Weights of a small GPT-style language model, trained from scratch on English Wikipedia.
Architecture: rotary positions, no biases in attention or MLP, untied embeddings, normalized queries and keys.
Each number is 128 + 24 x the weight over the matrix's rms, rounded and kept within 0 to 255. Layers, rows and columns count from 0.

# layer 9 MLP down (transposed), 704x256, rms 0.0903, rows 538-546, columns 0-255
[[108 105 126 138 138 103 166  70 157 128 161 150 120 142 102 131 119  66 136 158 152 149 125 158 145 130 110 124 100 100 132 129 140 124 150  98 167 100 124 131 162  81 150 143 138 111 121 114 125 113  98 116 119 136 111 118 130 143 130 133 112 147 161  84  71 118 116 106 189 140 163 145  85 119 115  98 185 134  99 120 108 132  72 193 112 116 144 142  98 111  93 130  90 111 136 114 151 143 155 107  96 157  77 106 133  50 128 140 121 148 153 144 127 144 102 123 140 144 189  88 113 144 132 191 149 144  98 130 177 121 112 131 125 103 142 123  85 147 121  85 176 119 124 130 174 135 175 132 121 155 110 105  96 106  79 121 118 127 112 128 119 145 115 138 168 109 119 140 156 108  71 133 152 116 133 135 138 128 161 109 136 148 131 129 123 132 122 168  98 117 101 127  97 137 173 112 125 106  80  91 128  99 123 103  90 137 140  94 105 176 108 178 141 128 154 146 128 124 139 164 118 110  97 103 161 175 213 115 138 118  90 133  83 117 146 122 126 110 146 125 114 114 107 152  96 136  85 155 127 136 142 135 118 131 119  95]
 [129 135  86 121  90 105 169 125 144 152 114 110 147 119  87 109 119 127  95 134 115 135 154 108 119 108 142 114 142 120 140 133 128  81 140 130 122 124 152 109 112 132 149 130  98 128 121  79  79 113 111 138 155 167 113 110 160 169 120 139 135 167 139 102 120 113 156 125 117  97 116 131 128  88 114  92 114 136 128 121 155 124 154 144 132 123  95 101 119 107 112 123 138 102 141 114 115 137 121 123  99 116 124 111 121 140 169 145 158 139 137 144 138 152 122 134 126 149 126 116 133 130 113 163 125 122 127 104 101 119 130 142 155 173  89 138 138 106 128 113 119 135 132 123 114 113 125 162 146  97 125 132 122 131 116 100 142 104 161 125 109  96 128 135 123 107 126 122 133 118  97  85 131 164 155 125 119 128 141 133 117 127 158 104 177 136 134 129 155  84 170 134 117 115  95 114 134 132 161 131 112 110 116 126 162  92 157 121 137 116 158 143 160 142 164 124 119 104 126 168 141 144 119  91 120 106 136 116 112 155 131 151 124 157 129 130  86 122 110 124 121 150  94 146 174 131 165 170 112 105 117 100 104 127 128  85]
 [139 113 142 112 131 155 103 142  89 144 114  94 166 107 141 154 160 139 174 118 151 131 146 148 152 157 178 136 112 130 109  86 109 147 106 134 123  99 177 133 101 128 134 110 155 135 109 109  85 138 143 158 120 158 111 128 123 105  70 129 122 102 162 114 167 171 155 138 147 157 139 149 108 137 135 169 117 102 165 151 122  82  96  92 136 141 126 135 123 101 158 115 143 133 125 142 131 156  98 107  95 176 174 124 102 119 113 103  88 118 142 130 178  75 103 103 122 104 130 120 142  92 136 116 131 132 111 124 105 132 105 141 111 117 118 106 133 173  87 162 157  93 114  96 110 113 159 137 134 116 114 141 137  85  88 146 117 130 143 108 122 132 109 126 120  98 116 185 165 101 123  88  68 161  90 150 110 108 112 106  61 126 120 129  84 130 117 146  64 167 125 144 138  85 135 112 126 115 113 129  98 148 126 122 143 133 102 103 105 136 123 165 138 122 129 132 117 159 152  98 122 106 139  81 152 154 186  85 103 144  84 114 173 135 122 135  92 144 137 181 117 109 116 152 107 187 111 157 148 134 175 108 139 176  98 117]
 [147 133 129 105 130 110 123  83 134 149 140 110 133 132 125 161 142 111 141 169 117 168 135 130 128 143 176 113 127 127 157 125 116 124 161  83 103 146 147 144 142 146 116 145 161 110 118 167  78 116 143 141 148  92 122 101 140 116 133 126 112 176 143 115 141 128 131 137 131 138 137  95 158 169 137 134 119 156 166 133 100 145 168 138 108 122  88 131  94 153 132 112 100 158  61 165 100 146 134 171 141 119 154  88 137 123 154 158 149 102 104 127 138 137 138  93 132 123 133 116 158 140 119 125 117 159 117 120 130  82 116 142 122 124 111 134 135 124 132 125 138 117 115 147  86 102  97  67 158 123 129 117 130 155 154 126 118 156 122 106 137  78 110 150 159 127 173 129 143 131 117 149 132 124 135 124 123  92 132 132 145 133 123  81 141 105 145 155 122 134 110 121  97 111 169 141  92 143  70 103 139 141  89 129 162 146 109 134 162 106 110 153  99 120 170  83 180 117 108 143 132 105 140 167 129 127 142 127 147 114  97 147 119 123 171 111 125 127 139 112 141 147  99 144 140 112 114 141  88 151  85 119 113 136 146 136]
 [116 140 123 162 146 140 129 130 141 138 116 175 189 142 121 115 108  97 167 101 143 146 156 133 128 151 135 141 155 112 118 136 139  94 140 148 125 152 116  88 126 165 100 159 143 109 162 112 143  84 101 123 163 178 126 120 130 127 178 140 147 138 131 103  93 142 123 122 147  46 102 119 146 147 119 147 110 113 117  74 162 124 128 128 145 177  95  97 143 141 128 154 171  93 106 106 115  95 148 146 121 155 154 145 157 112 103 142 122 156 137 163 118 179 142 121 150 120 150 112 130 113 100 126 153  85  98 118 100  90 129 137 169 102 114 123 112 105 167 111 146  97  83 113 147 109 121 149 145 120 170 130 152 114 108 155 128 136 116 136 151 134 149 160 126 118 174 120 140 131 134 112 121 152 103 134 113 107 112 158  71 133  95 201 136 118 134 127 129 154 149 130 116 104 150 107 140  86 155 141  93 111 113 124 104  93 115 154 129 116 158  89 131 172 122 118 142 144 170 128 108 112 132 134 107 124 114 150 116 134 144 175 175 115 126 149 115 132 151 132 107 128 135 177 130 165 108 117  83 129 123 117 105  85 143 116]
 [116 155  87 143 179 124 116 129  81 160 111 126 156 136 110 159 118 127 115 127 143 183 122 142 146 129 175  98 131 125 155 169 140 115 156  73 132 153 145 138 134 157 177 100 118 156  87 137 188 112 108 130  96 100 133 143 161 153  88 105  93 124 134 112 160 119  91  92 101 130 132 115  95 102 148 132  88 122 153 106 127 112 109 146 128 136 110 153 119 111 109 145  83 122 140 109 122 118 158 101 138 141 155 101 109 119 123 160 111 116 104 162 129 148 170 102 132 132 118 109 150 149 128 113 117 146 108 150 142  88 145 131  82 136 135 160 121 104 111 103 194 142 161 124 175 137 107 104 119 107 135 124 153 148 118 123 148 147  76 134 112  90 133 136  80 110 145 159 160 145 143 130 138 140 165  90 160 126 122 124 115 164 106 173 134 135  95 161 134 151 137 141 132  86  71 145 112 135  99 119 144 138  72 142 113 122 103 122 158 139  94 130 124 134 126 122 122 163 109 123 111 138 108 160 127 112 141 140 103 139 129 159 144 157 154 175 169 156 116 151  93 131 113 100 140 138 112  81 124 120 154 128 148  52  94 166]
 [ 45 129  88 100 143 103 118 166 144 142 149 113 125 179 126 106 166 122 145 147 138  88 182 126  99 163  81 131  83 161 146 110 150 138 106 119 109 133 104 120 103 140 117 169 134 126 129  91 133  99 143 153 133 102 115 107 141 163 110 120 121 141 105 123 131  78 136 157 117 108 121 113 143  90 145 125 122 132 121 114 139 133 127 145 133 117 148 149 123 147 114 195 118  95 124 159 116  95 131 147 110 124 126  95 116 117 123 119 118 142 112 149 131 120 112  78 134 146 141 137 165 108 119  66 148  91 158  97 155 124 126 108  89 152 133 143 106 121 117 159 170  96 149 156 142 132 107 132 135 154  77 150 118  83 125 107 140 105 150 123 110  98 137 158 126 113  97 110 188 145 136 116 145 110 115 125 162 143 127 171 134 118 163 151 123 133 121 131 109 104 119 113 126 143 148  86 145  97 116 119 139 129 156 126 119  97 121 156 146 110 129 129 115 137  95 134 140 123 132 166 113 154 113 101 106 148 122 102 107 130 176  86 146 153 127 145 146 132 122 153 152 118 125 130  92 119 164 110 101 146 112 133  92 122 100 140]
 [ 90 115 147  88  96 142 160 123 151 127  95  92  99 123 154 122 107 116 218 123 140 121 138 123 144 134 118 158 123  97 124 109 100 116 138 149 134 104 135 128 132  78 129 125 136 152 170 145 105 115 139 133 124 149 104 168 131 132 137 154 148 104 105 153 130 109 117 114 153 110 114 131 148 135 176  90 111 130 119 111 140 117 116 123 138 136 148  71 128 153 129 132 126 120 170 123 142 110 129 156  99 120 162 132 126 122 160 161 167 131 135  92 109 167 131  86 154 150 127 119 134 115 124 136 148 155 134 186 124 113  80 137 172 121 142 153 127 106 121 133 112 136 142 131 128 110  93 120 165  70 142 119 133 122 105 119 135 126  89 134 123 170  95 116 125 154 140 137 124 153 129 191 158  80  97 111 131 104 110 135 102 128 125 109 112  94 155 148 118  71 146 132 145 126  95  96 125 105  78 113 140 112 118 121 157 148 149 127 121 135  96 104 132 107 159 130 141  97 112 125 126 109 135 128 138 104 130 114 132 134 147 141 113 118  99 127 101 106 111 134 135 102  98 112 129 172 150 134 136  99 129 135 105 134 114 142]
 [133 106 120 106 118 115 115 193 147  75 161 107 103 101 111  98 151 134 156 145 142 165 116 137 102  98 136 180 146 149 130 114 128 106 113  95 141 135 120 119 137 141 114 160 127 131 104  92 103 153 128  70 116 119 107 148 166 149  95 150 153 103 160 170 133 105 132  61 114 104 115 110 152 141 135 119 164 100 111  81 115 170 118 160  92 139 141 108 127 127 131 138  86 121 160 114 146 109 114 146 125 144 108 140 108 120  87 158 123  97 124 135 153 111 137  96 152 134 166 152 170 131 156 142 137 111  94 146 112 132 135 103 146 147 125 135 148 140 180 136 146 106 101 146 119 129 109 152 160 102 114  87 123 135 147  52  91 135  91 155 149 151 123 124  96 160 111 102 117 202 138 119 133 164 115  94 124 125 104 150 134 136 147 137 121 118 140 139  79 116 114 154 174 157 115 112 123 121 136 149 110  93 165 132 166 157  87 179 123  95 143 135 146 114 126 115 112 133 158 132 108  99 137 105 115  87 121 130 117 162  91 106 131 121 169 176 133 108  96 155 126 128 114 108 139 104 142  87  89 130 151 135 157 112 160 147]]
# layer 9 MLP gate, 704x256, rms 0.0902, rows 539-547, columns 0-255
[[135 120 100 100  97 148 143 107 119 158 104 116 142 134 138 145 111 138 159  94 155 132 125  94 143 139 118 137 133 155 123 122 138 182 121 153 100 111 126 140 129 166 149 138 148 135 114  95 100 126 142 146 143 136 127 147 155 108 140 128 139 103 119  95 143 130 108 124 117 146  99 109 124 116 124 171 106 125 132  94 130 120  53 122 147 115  99 124 135 120 133 133  97 154 128 110 134 140 141 150 165 142  97 133 143 133 130 106 126 104 150 133 100  96 111 109 149 118 129 142 101  87 145 132 148 116 108 134 113 132 141 128 119 101 183 112 132 135  96  91 138 125 146 134 124  69  97 122 156 112 161 139 115  78 124 140 119 137 148 125 143 133 121  84 129 148 100 120  88 117 135 118 157 130 159 153 119  97 119 130 128 178 142 160 132 168 167 140 117 113 119 124 178 141 101 145 107 146 120 111 162 160 137 135 171 154  90 106 171 122  87 129 125 127  92  92  57 138 113 118 129 143  83 133 119 120  99 111 140 118 111 137 197 119 108 120 109 152 121 151 101 107 126 150 136 149  92 110 127 115 157 139 139 105 100 109]
 [117 123 107 154 114 120 130 118 159 129 128  98 115 149 136 132 110  97 121 127 108 169 114 111 181  97  94 127 124 140 127  97 122  82 144 119 176 106  86 169 143  94 142  90  98 135 185 145 132  98 151 133  95 133 170 152 152  73 120 137 108 158 122 128 138 158  82 165 102  99 162 196 131 105 125 102 134  96 113 128 138 133 102  96  85 104 123 122 182 141 114 104  91 101 148 118 111 110 125 159 113 126 131 126 145  84 100 123  68 137 129 151 127 128 141 109 137 163 163 112  80 153 135 139 142 140 158  88 112 113 124 135 138 176 100 117 114 126 143 123 147 113 131  98 145 122  79 119 117 113 138 155 108 117 139 162 164 105 117 116 102  62 135 140 132 126 162 118 124 125 112 128 142 111 120 162 159  92 170 155 161 130 123 163 134  88 152 104  93 119 138 145 137 123 136 162 113 154 139 129 113 111 146 149 155 122 158  80  82 136  96 122 100 175 135 134 131 132 147 135 122 119 128 124 107 122  73 128 160 132 141  96  76 144 165 103 126 126  96 127 144 109 107 118 125 116 129 126 126 140 158 148 146 131 181 155]
 [114 118 104 152 133 123 135 144 100 149 114 105 120 156 113 132 120 113 157 124 182 153 169 134 113 124 163  91 100 121 140 157 128 171 144 111  93 163  87 140 141 124 115 141 112 134 169 110 160 154 120 146 132 129 146 120 122 202 151 130 106 125 154 121 151 106 131 139 126 125 151 155 137 106 142 123 104 152 113  73  77 151 134 118 146 104 132 115 113 103 153 201 118 108 150  97 128 121 124 115 132 130  86 108  83 113 141 116 142 126 121 143 154 137 161 159 133 134 134  87 129 127  99 148 152 184 105 132 119 119 113 114  94 114 114 139 137 122 152 176 126 137 120 139 142 117  88 149 129 100 130 140 123 111 137 117 167 123 113 144 129 103 169 131 118 117  97 153 127 123 106 136 133 142  76 149 143 124  77 129 102 137  99 124 162 140 114 183 109 133 159 135 146 116  63  98 131 153 142 109 139 117 170 130 134 155 160 160 111 128 153 146  69 116 131 135  93 165 142 132 152  96 167 127 104  97 147  91 110 119 172 133 153 147 139 120 141 103 124 127 126 132 131  98  95 149 147 175 160 153 141 127 119 111 154 113]
 [100  97  71 123 149 138  85 114 120 116 140 138 141 130 133 106 107 124 116 134  99 143 114 105 142 112 123 108 111  87 112 157 176 102  64 123 169 128 107 134 123 133 128 146 113 126 139 124 129 135 118 153 135 110 162 142 113  94 114 121 164 144 143  92 102 180 148  64 128 155 100 122 132 133 110 144 126 144 172 174 106  92 141 116 143 141 124 142  96 143 115 120 133 104 145 108 132 131 139 140  72 118 167 125 110 142 155 126 125 162 106 142 122 140  96 137 134 173 134 124 155 138 124 115 112 130 139 129  83 124  81 146 154 103 101 149 133 149 143 127 106 134 110 124 150 138  93 106 144 136 140 138 135 135 134 176 117 131 110  90 122 157  93 104 126 134 129 112 114 133 123 130 150 101 143 119 133 100 177 122 169 101 125  93 116 105 139 116 127 144 138 131 110  73 113 145  83 146 132  99 141 115 103 150 159 109 103 126 180 122 127 181 128  98 129  93 105 139 126 113 129 157 145 180 169 142 132 163 147 163  90 120 153 117 116  86 160  93 125 116 136 155 147 107 149 117  86 143 172 157 130 127 107 128 141 110]
 [ 84  92 121 111 132 153 129 101 105 126  81  89 115 127 108 130  96 128 136 108 124 120 151  86 130 139 158 120 168 131 163 108 110 179 152 104 146 122 159 180 119 140 144 138 100  90 154 107  88 143 114 132 152 112 127 165 155  64  94 120 107 159 108 111 135 143 145 140 147 146 133 126 145  87 120 114 136 161 133  85 144 127 114 160 112 107 137 132 136 108 172  93 145 108  99 102  93 120 154 101 113  95 154 131 160 135 125 186 150 137  72  89 127 181 134 104 153 128 177 118 143 112 130 140  97 143 104 136 144 106 138 110 131 140 140 154 112 168  79 155 132 153 147 153 141  58 119 125 105 124 140 163 119 177 120 156 122 142 167 122 118  92 143 157 115 180 141 142 125 181 109 125 116 135 114 110  88 122 124  86 122 114 138 102 154 136 177 156 111 167 118 177 130 124  91  95 117 100 158  97 161  88 119 133 120 104 190 120 133 154 143 122 116 120 108  97 150 147 156 142 155 100 122 139 140 130 148 144 155  67 176 137 110 150 143 125 112  95 148 100 117 142 139  95 129 137  99 112 116 120 141 171 103 128 157  95]
 [102 112 117 126 138 145 115 100 120 142 118 124 115 109 136 131 113  82 106 125  50 121 129  85 126 122 133  85 157 101 120 139 163 123 111 123 145  80 101 165 125 124 105  97 104 148 133 154 159 146 128 119 116 102 166 106 181 135 129 131 137 124 113 109 121 127 130  99 110 152 126 118 179 130 130  98 121  60 109 134 107 126 145 125 128 157 139  95 134 149 153 103 151 103 154  81 128 160 140 131 125 168 119 150 130 125 163 161 119 126 100 121  88 149  97 139 141 137 113 131 141 148 148  93  89 134 110 117 105 117 118 140 123 148 125 153 153 147 136  98 132 118 133 171 117  94 119 110 131 101 135 178 127 110  87 162 145 119 139 122 113 116 153 130 128 158  98 113 125 169 109 102 129 119 134  92 144 125 142 107 123 124  89 135 148 174 115 159 175 141 101 116 152 145 124 125 127 105 146 155 121 208 163  77 120 137 164 112 141 166 134 142 146 165 123 127 112  96  86  86 121  99 132 121  75 128  75 113 113 135 143 143  87 122 134  83 139 119 135 114 138  78 128 155 115 162 140 155 138 122 138 150 101 144 145 128]
 [144 113 101 116 179 141 158 131  98 175 113 122 115 142 135 143 136 109 146 167  79 163 127 141 115 150 169 167 145 119 162 146 193 113 117 151 148 171 141 145 144 142 138 145 156 156 164 150 172 139 128 140 124 102 112 112 201 159  61 113 119 141 105 139 140 145 120 109 131 146 105  94 138 167 152 168 154 137 131 137 134  83 112 126 123 136 134 165 165 145 156 121 147 132 102  92 164 167 178 150 135 139 118  82 106  98 127 153 151 142  98 132 146 151 127 118  94 167 132 124 117 106 126  79 136  86 133 143  96 176 110 118 115  85  78 124 121 183 120 148  91 159 112 140 122 126 133 122 158 102 148  83 115 111 137 118 150  86 122 109 112 116  99 137 113 118  94 171 141 134 128 124  97 150 123 123 125 108  97 147 118 177 115 158  85 148 124 154  97  87 150 157 115 133 115 125 117 109 139  88  88 147 114 149 136 133 162 111 152 106  99 134 109 118 116 142 120 130  91 124 174 137 146 116 111 110 142 138 121 119 114 105 100  99 144  98 111 139 114 144 126 114 122 156  93 129 121 152 131 137 131 148 148 185 183 103]
 [160 142 113 108 164 130 136 108 158 130 113 123 126 109 176 126 185 106 140 141 140 137  87 110 121 125 114 122 125  88 140 122 122 117 108  95  83 115 162 141 124  97 122 134  91 105 175 118  77 125 126 152 138 139 120 145 158 141 116 122 142 137 109 121 152 122 143 116  78 125 124 155 115 107 117 143 121  70 143 126 131 108 109 123 153 140 118 118 103 136  93  70 159 157 128 140 144 121  75 128 124 133 130 177 154 118 123 122 149 144 167  95 101 113 118 120 135 121 120 163  91  83 134 114 156 145 143 119 159 113 139 151 117 121 160  91 176  84 140  86 136 122 131  92  86 144 128 118  97 120 137 176  91 135 131  65 116  78 149 133 168 114 128  83 134 144 110  97 134 123 156  94 130 108 135 144  81 147 116 108 137 154 117 119 132 104 163 148 121 119 115 124 131 122 131 137  78 121 135 112 174 116 116 159  96 124 121 155 138 131 173 102 135 173 122 134 140 147  95 132 132 141 130 125 210 116 135 163 104 107 127 116 180 156 120 135 115  94 156 140 132 131 117 106 151  72 140 141 146  99 131 119 114 117 105 123]
 [ 76 154 160 128 130 133 168 171 170 102 123  84 160 160 159  95 175 168 132 136 154 167 143 128 132  95 153 133  90 145 153 136 120 111 109 120 147 132 158 110 155 145 180 125 131 147 199 151 127 145 170 129 132 146 170 138 157 155 114  97 178 152 127 119  85  86 146 113  94 135 134 123 128 163 113  94  99  83 132 119 120 135 107 135 100  98 107  75 110 138 134  92 111 134 128  97  95 139 134 137 133  79 168 146 112 104 128  99 184  97  92 112 149 123 149 114 134 102 149 131  96 174 156 169 147 128 115 173 154 149 156 132 154 106 127 116 128  82  95 118 118 129 111 123 153 143 148 132 137 119 140  96 128 180 160 150 114 142 127  77 113 130 108 132 165 113 120 102 104 159 136 130  80 125 120 108 178 135 103 146 115 100 167 101 107 161  83 134 173 137  85 180  85 169  94  90 110 105 181 145 115 127 109 140 179 114 101 144 135 133 104 124 134 125  97 141  61 108 146 112 145 146  97 119 130 121 128 120 112 113 139 131 127 120 137 158 124 118  91 130  96 145 139 112 136 111  96 119 135 151  92 126 123 131 100  93]]
# layer 9 MLP up, 704x256, rms 0.095, rows 539-547, columns 0-255
[[107 147 135 117 163 177 113 108 143 147 133 150 119 120 117 131 134 125 107 114 134 124 131 141 165 160 128 127 127 137 135 135 134 110 100 146 114 105 131 129 125 120 118 129 136  88 130 117 137 136 116 131 134  92 128 142 145 128  98 126 124 111  99 111 139 178 126 138 102 131 122 121 122 139 115 122 111 144 141  95 131 136 113 133 103 109  99 127 114 137 136 148  97 127 110 127 146 110 150 133 153 164  97 110 124 127 155 169 130 141 104 146  99 123 146 131  84 103 136 151 104 129 120 115 138 150  98 153 113 123 117 113 125 100 152 123 108  89  74 139 115 144  81 101 133 123  90 136 123 159 124 132 155 173 120 132 135 156 126 152 118 140 125 117 132 118 125 113 159 168 168 132  84 122  97 110 130 120 112 192 108 138  97 158  93 132 127 145 154 146 124 136 151 120 165 114 141 103 116 143 148 148 159  93 123 155 106 134 144 129  96  97 111  94 132 154 163 139  95 152 120 136 123 109 125 136 152 105 170 122 114 127 111 132 177 149 156 141 148 135  83 138 113 124 134 100 110 150 125 118 159 173 110 151 159 143]
 [131 176 181 147 107 144 101 147 170 106 125 168  50 130 143 123 133 152 133 148 154 131 134 192  55 128 111 146 128 115 157 115 132  94 120  93 133 153 130 126 149 116 130 151 144 101 116  89 125  98 144 110 109 129 115 121 110 143 119 161 152 116 183  76 113 140 193 149 152 112 121 124 132 154 111  72 112 140 128 137 118 148 162 167 148 129 149 100 113 130 143 130 166 116 106 159 130 125  74 180 132 119 107 154 127 104  85 167 150 144  92  69 115 135 104 101 115 130 114 116 116 134 114 127 122 153 122 103 118 136 198 142 107 154 170 104 140  98 135 113  97  81 100 102 131  97 152 118 111  99 129  97  91 149 132 118 115 124 104 133 111 141 159 157 133 158 103 132 111 115 121 161 137 162 123  99 125 149 113 122 181  94 132 136 122 102 110 126 115 132 112 145 128 102 109 120 140 124  80  91 130 145 160  99 158 180 145 129  91 136 150 204 196 118  97 142  83  94 116  77 113 175 148 133  91 132 142 157 129 132  94 144  94 112 133 148 112 114  85 114 134  59 139 120 135 106 103 136 125  89 126 122 118  90 105 122]
 [149 135 147 135 120 124 141 133 135 127 151 160 113 136 173 174 161 108 115 138 128 120 118 155 120 137 105 111 117 114  94 110 109 109 150 140 100 108  94  57 122 115 123 119 130 134 150 124 166  96 132 148 125 169 167 115 113 136 139 138 147  73  96 157 115 139 130 110 139 102 138 139 157  99 131 131 132 100 142 157 117 150 108 134 146 110 147 133 116 111 126 110 104 128 129 120 148 120  95  93  78 139 135 139 146 122  83 136 109 139 119 110 119 139 162 127 116 115 100 189 107 104 172 132 133 126  95 142 156 108 155 127 154 162 128 131  92 118 127 101 167 121 177 111 158  96 138 130 110 137 110 203 156 108 108 100 145 152 126 156 125 162 145 108 117 127  36  81  91  97 121 149 118 114 159 115 156 139 158 114 178 126 119 119 111 120 131  82 142 129  88 129 144 142 125 121 162 169 163 122 106 115 126  96  93 161 132 112 126 138 121 104 167 136  65 117 108 129 133 132 147 151 122 119 118 149 115 113 118 145 137  81  97 117 120 112 146 142 121 169 138 138 166 161 148 161 156 122 120 107 147 153 111 133 111 173]
 [116 113 129 158 149 142 121 120 160 143 169 108 185 156 117 150 138 196 123  84  89 116 177 112  91 133 160 157 123 133 120  98 106 112 114 148 144 133 129 130 121 134 138 149  97 135 175 116 139 136 125 118 123 142 121  94 150 134 148 140 127  95 122 124 161 111 142 106 118 142  82 160 144 124  99 118 128 147 153 158 107 153 151 110 128  87 130 126 122 120 115 123 117 172 139 152 134 152 127 133 159 132 150 140 170  96 161 111 145 119  94 146 115 102 116 149 136 135 149 143 129 194 113 139  88 111 129  76 149 112 117 136 155 138 137 137 149 133  94 113 127 134  90 147  86 125 124 109 135 123 152 147 110 114 158 159 132 134 128 110 100 126 124 149  93 146 123 134 111 132 120 139 101 126 131 115 138  93  69 138 155 138 140 133 132 111 118 154 133 139 100 129 145 146  98 138 148 149  93 118 141 102 119 140 139 121 100 124  85 136 107 155 139 128 134 144  90 100 154 137 136 154 163 115 136 135 150 181 141 118 123  97 114 123 101 156 138 136 160 101 126 125 156 144 145 132 158 147  88 122  93 141 173 134 112 132]
 [156 125 155 125  98 107 132 150 175 110 154 137 122 156 155 126 133 127 131 106 142 135  85 133 153  64 132 177 108 109 102 111 137 153 132 184 123 158  86 120 148 130 158 121 118 100  95 153 166 157 131 133 124 140  89 108 164 135 164 153 120  94  92 126 137 145 165 104 111 123 161  89 166 128 133 133 147 141 100 147 139 140 155 126  63  89 182 101 110 133 116 105 115 155  84 125 144 148 114 169 155 159 113 147  96 128 145 110 104 126 115 124  98 152 193 104 116  90 134 111  82 120 144 111 147 114 114 171 151 123 119 120 140 128 121 121 141 120 142  91 132 142 154 145  66 113 149  66 134 118 104 103  98 117 149 170 155 119 109 140 143 137  94  95 123 121 157 124 136  85 151 141 112 109 140 132 150 165 136 123 151 151 158 108 149 124 162 115 138 119 147 128 116 146 155 120 184 133 114 148 150  97 132 149 116  97 116 114 130 121 132 121 106 140 124 142 131 158 146 136 153 149 118 100 159 124 168  72  89 151 107 119 130 103 123 132 148 160 162 164 123  75 139 163 151 102 123 144 147 118 118 134 143 174  93 131]
 [121 109 139 163 116 124 121 107 136 139 128 146 146 111 107 150 163 126 154 101 146 107  86 113 138 141 118 158 141 103 136 187 157 127 138 152 132 116 195 133 138  99 104 117 126 128 163 128 121 186 124 139 133  91 109 129 138 118 119 149 125 118 132 107 135 177 135 105  99 132 107 133 132 138 114  81 145 130  92 107 131  85 173 122 121 129 123  82 123 120 148  88 146 124 142 112 118 142 109 120 130 140 152 118 164 172 172 145 157 137 133 123 136  86 112 126 130 151  93 108 111 165 124 132 124 145  99 112 142 102  99 111 156  97 128 179 139 107 128  99  91 132 120 153 125  90 161 146  68 109 125 140 134 134 130 119 128 135 141 131  99 114 132 100 132 168 127 160 138 113 149 115 122 128 141 158  78  97 162 139 128 153 134 163  97 118 103 149 124  92  97 115 131 151 157 106 154 116 123 118 141 152 122  99 108 139 114 132 106  94 165 145 124 147 148 114 137 119 138  99 130 131 160 139 116  91 121 148 116 133 118 148  95  99 105 142 104 125 119 112 114 130 123 146 173 124 118 135 125 165 132 118 193 142 114 130]
 [117 141 109 114 142 138 156 154 122 153 149 122  96 135 125 130 122 112 165 151 121 126 192 114 145 133 107 146 124 139 163 121 145 123  97 189 160 133 112 124 157 118 115 117 115 104 150 107 121 129 161 129  83 126 110 155 142 130 102 111 153 153 113 155 157 139 106 122  84  88 136 149 112 185 173 166 115  55 127 134 161 113 123  90 103 127 123 131 153 172 155 136 129 145 130 122 139 174 143 127 130 159 182 147 122  97 119 151 157 126 125 130 131 160  88  92 146 143 119  97 113  98 109  94  61 116 166 107 111 132 127 124 151 130 118 142 157 156 129 151 152 122 137 136 142 116 100  93 128 105 212  81  96 141 127 117 131 132  87 133  80 162  84 121 147 142 117 131 132  86 104 108 146 119 150 174 128 153 115  90 117 150 155  98 161 148 159 182 151  97 132 160 151 111 116 140 150 133 105 116 127  86 120 180 150 137 120 126 165 126 157 163 166 104 137 116 147 119 100 132 118 148 133 138 136 134 156 131 101 154 149  93 131 122 132 146  84 126 119 127  94  90 103 189 155 157 123 148 126 106 133 142 119 146 129 143]
 [102 123  88 142 161 163 133  92 124 125 140 106 119 108  97 111  72 152 121 112  66 131 161 152 157 130 123 160  93  95 115 101 109 138 138 128 131 119 118  87 139 156 156 150 176 133 118 161 166  97 129 146  97 149 161 118 133 127  80 126  93 142 114 109  90 169 124 117 150 167 139 132 112 177 153 132 134 116 116  99 162 119 152  75 135 140 170  97 162  90 159 131 133 119 188 146  97  89 108 165 153 147 157  91 128 161 125 165 117 124  87  86 157 118 123 127  98 108 101 140 146 153 138 130  96 126 154 102 152 139 129 138 144 110 137 153 121 137 143 128 158 135 141 117 124 122 117  89 141 161  87 121  98 132 140 136  58 126 116 137  75  98 135 136 140 122 138 136 136 145 118 135 119 117 122 136 103 122 150 152 129 125  93 115 115  70 167 155 132 113 153 136  92 120 140 121 127 127 142 122 135 116 101 137  98  80 118 117 107 120 136 115  78  99 109 145 117 134 161 135 102 145 151 169  74 112  88 133 127 140 119 104 126 132 170  98 156 136  89 122 122 130 132  93  72 140 122 126 108 139 152 109 128 153 160 128]
 [112 119 136  92 110 136 178 170 132 124 124  84 155 109 172 149 148 123 148 108 150 160 140 129 135 114 138 150  81 118 154 178 159 154 114 141 132 138 137 114 126 106 134 178 111 126 124 169 117 164 157 159 108 161 129 138 154 132 170 154 131 136 122 125 129 129 133 141  84 155 147  87 139 110 114 108 162 124 143 155 114 173 129 135 133 133 154  87 104 135 153 127 146  87 135  54  74 162 141 138 148 139 102 132 137 124 117 149 180  85 167 142 148 173 117  90 101 116 178 153 126 155 114 113 142 113 100 131 141 126 103  97  87 155 125 113 187 113 107  87  99 131 109 150 146 129 136 128 137 148 149 137 149 123  92 167 148 140  95 120 155 123 142 107 116  95 114 140 154 110 117 135 114 105 147 104 142 153  84 138 147 127 172 121 169 129 134 147 124 104  95 122 124 126 114 113  92 112 122 166 168 164 113 120 113 125 114 161 159 174 131  87 131 157 137 124 123 110 111 137 135 135 164 148 181 162 122 104 120 124 154 108 134 128 132  90 121 117 136 168 107 131 147 129  96 106 131  99 128 159 124  65 101 170 111  97]]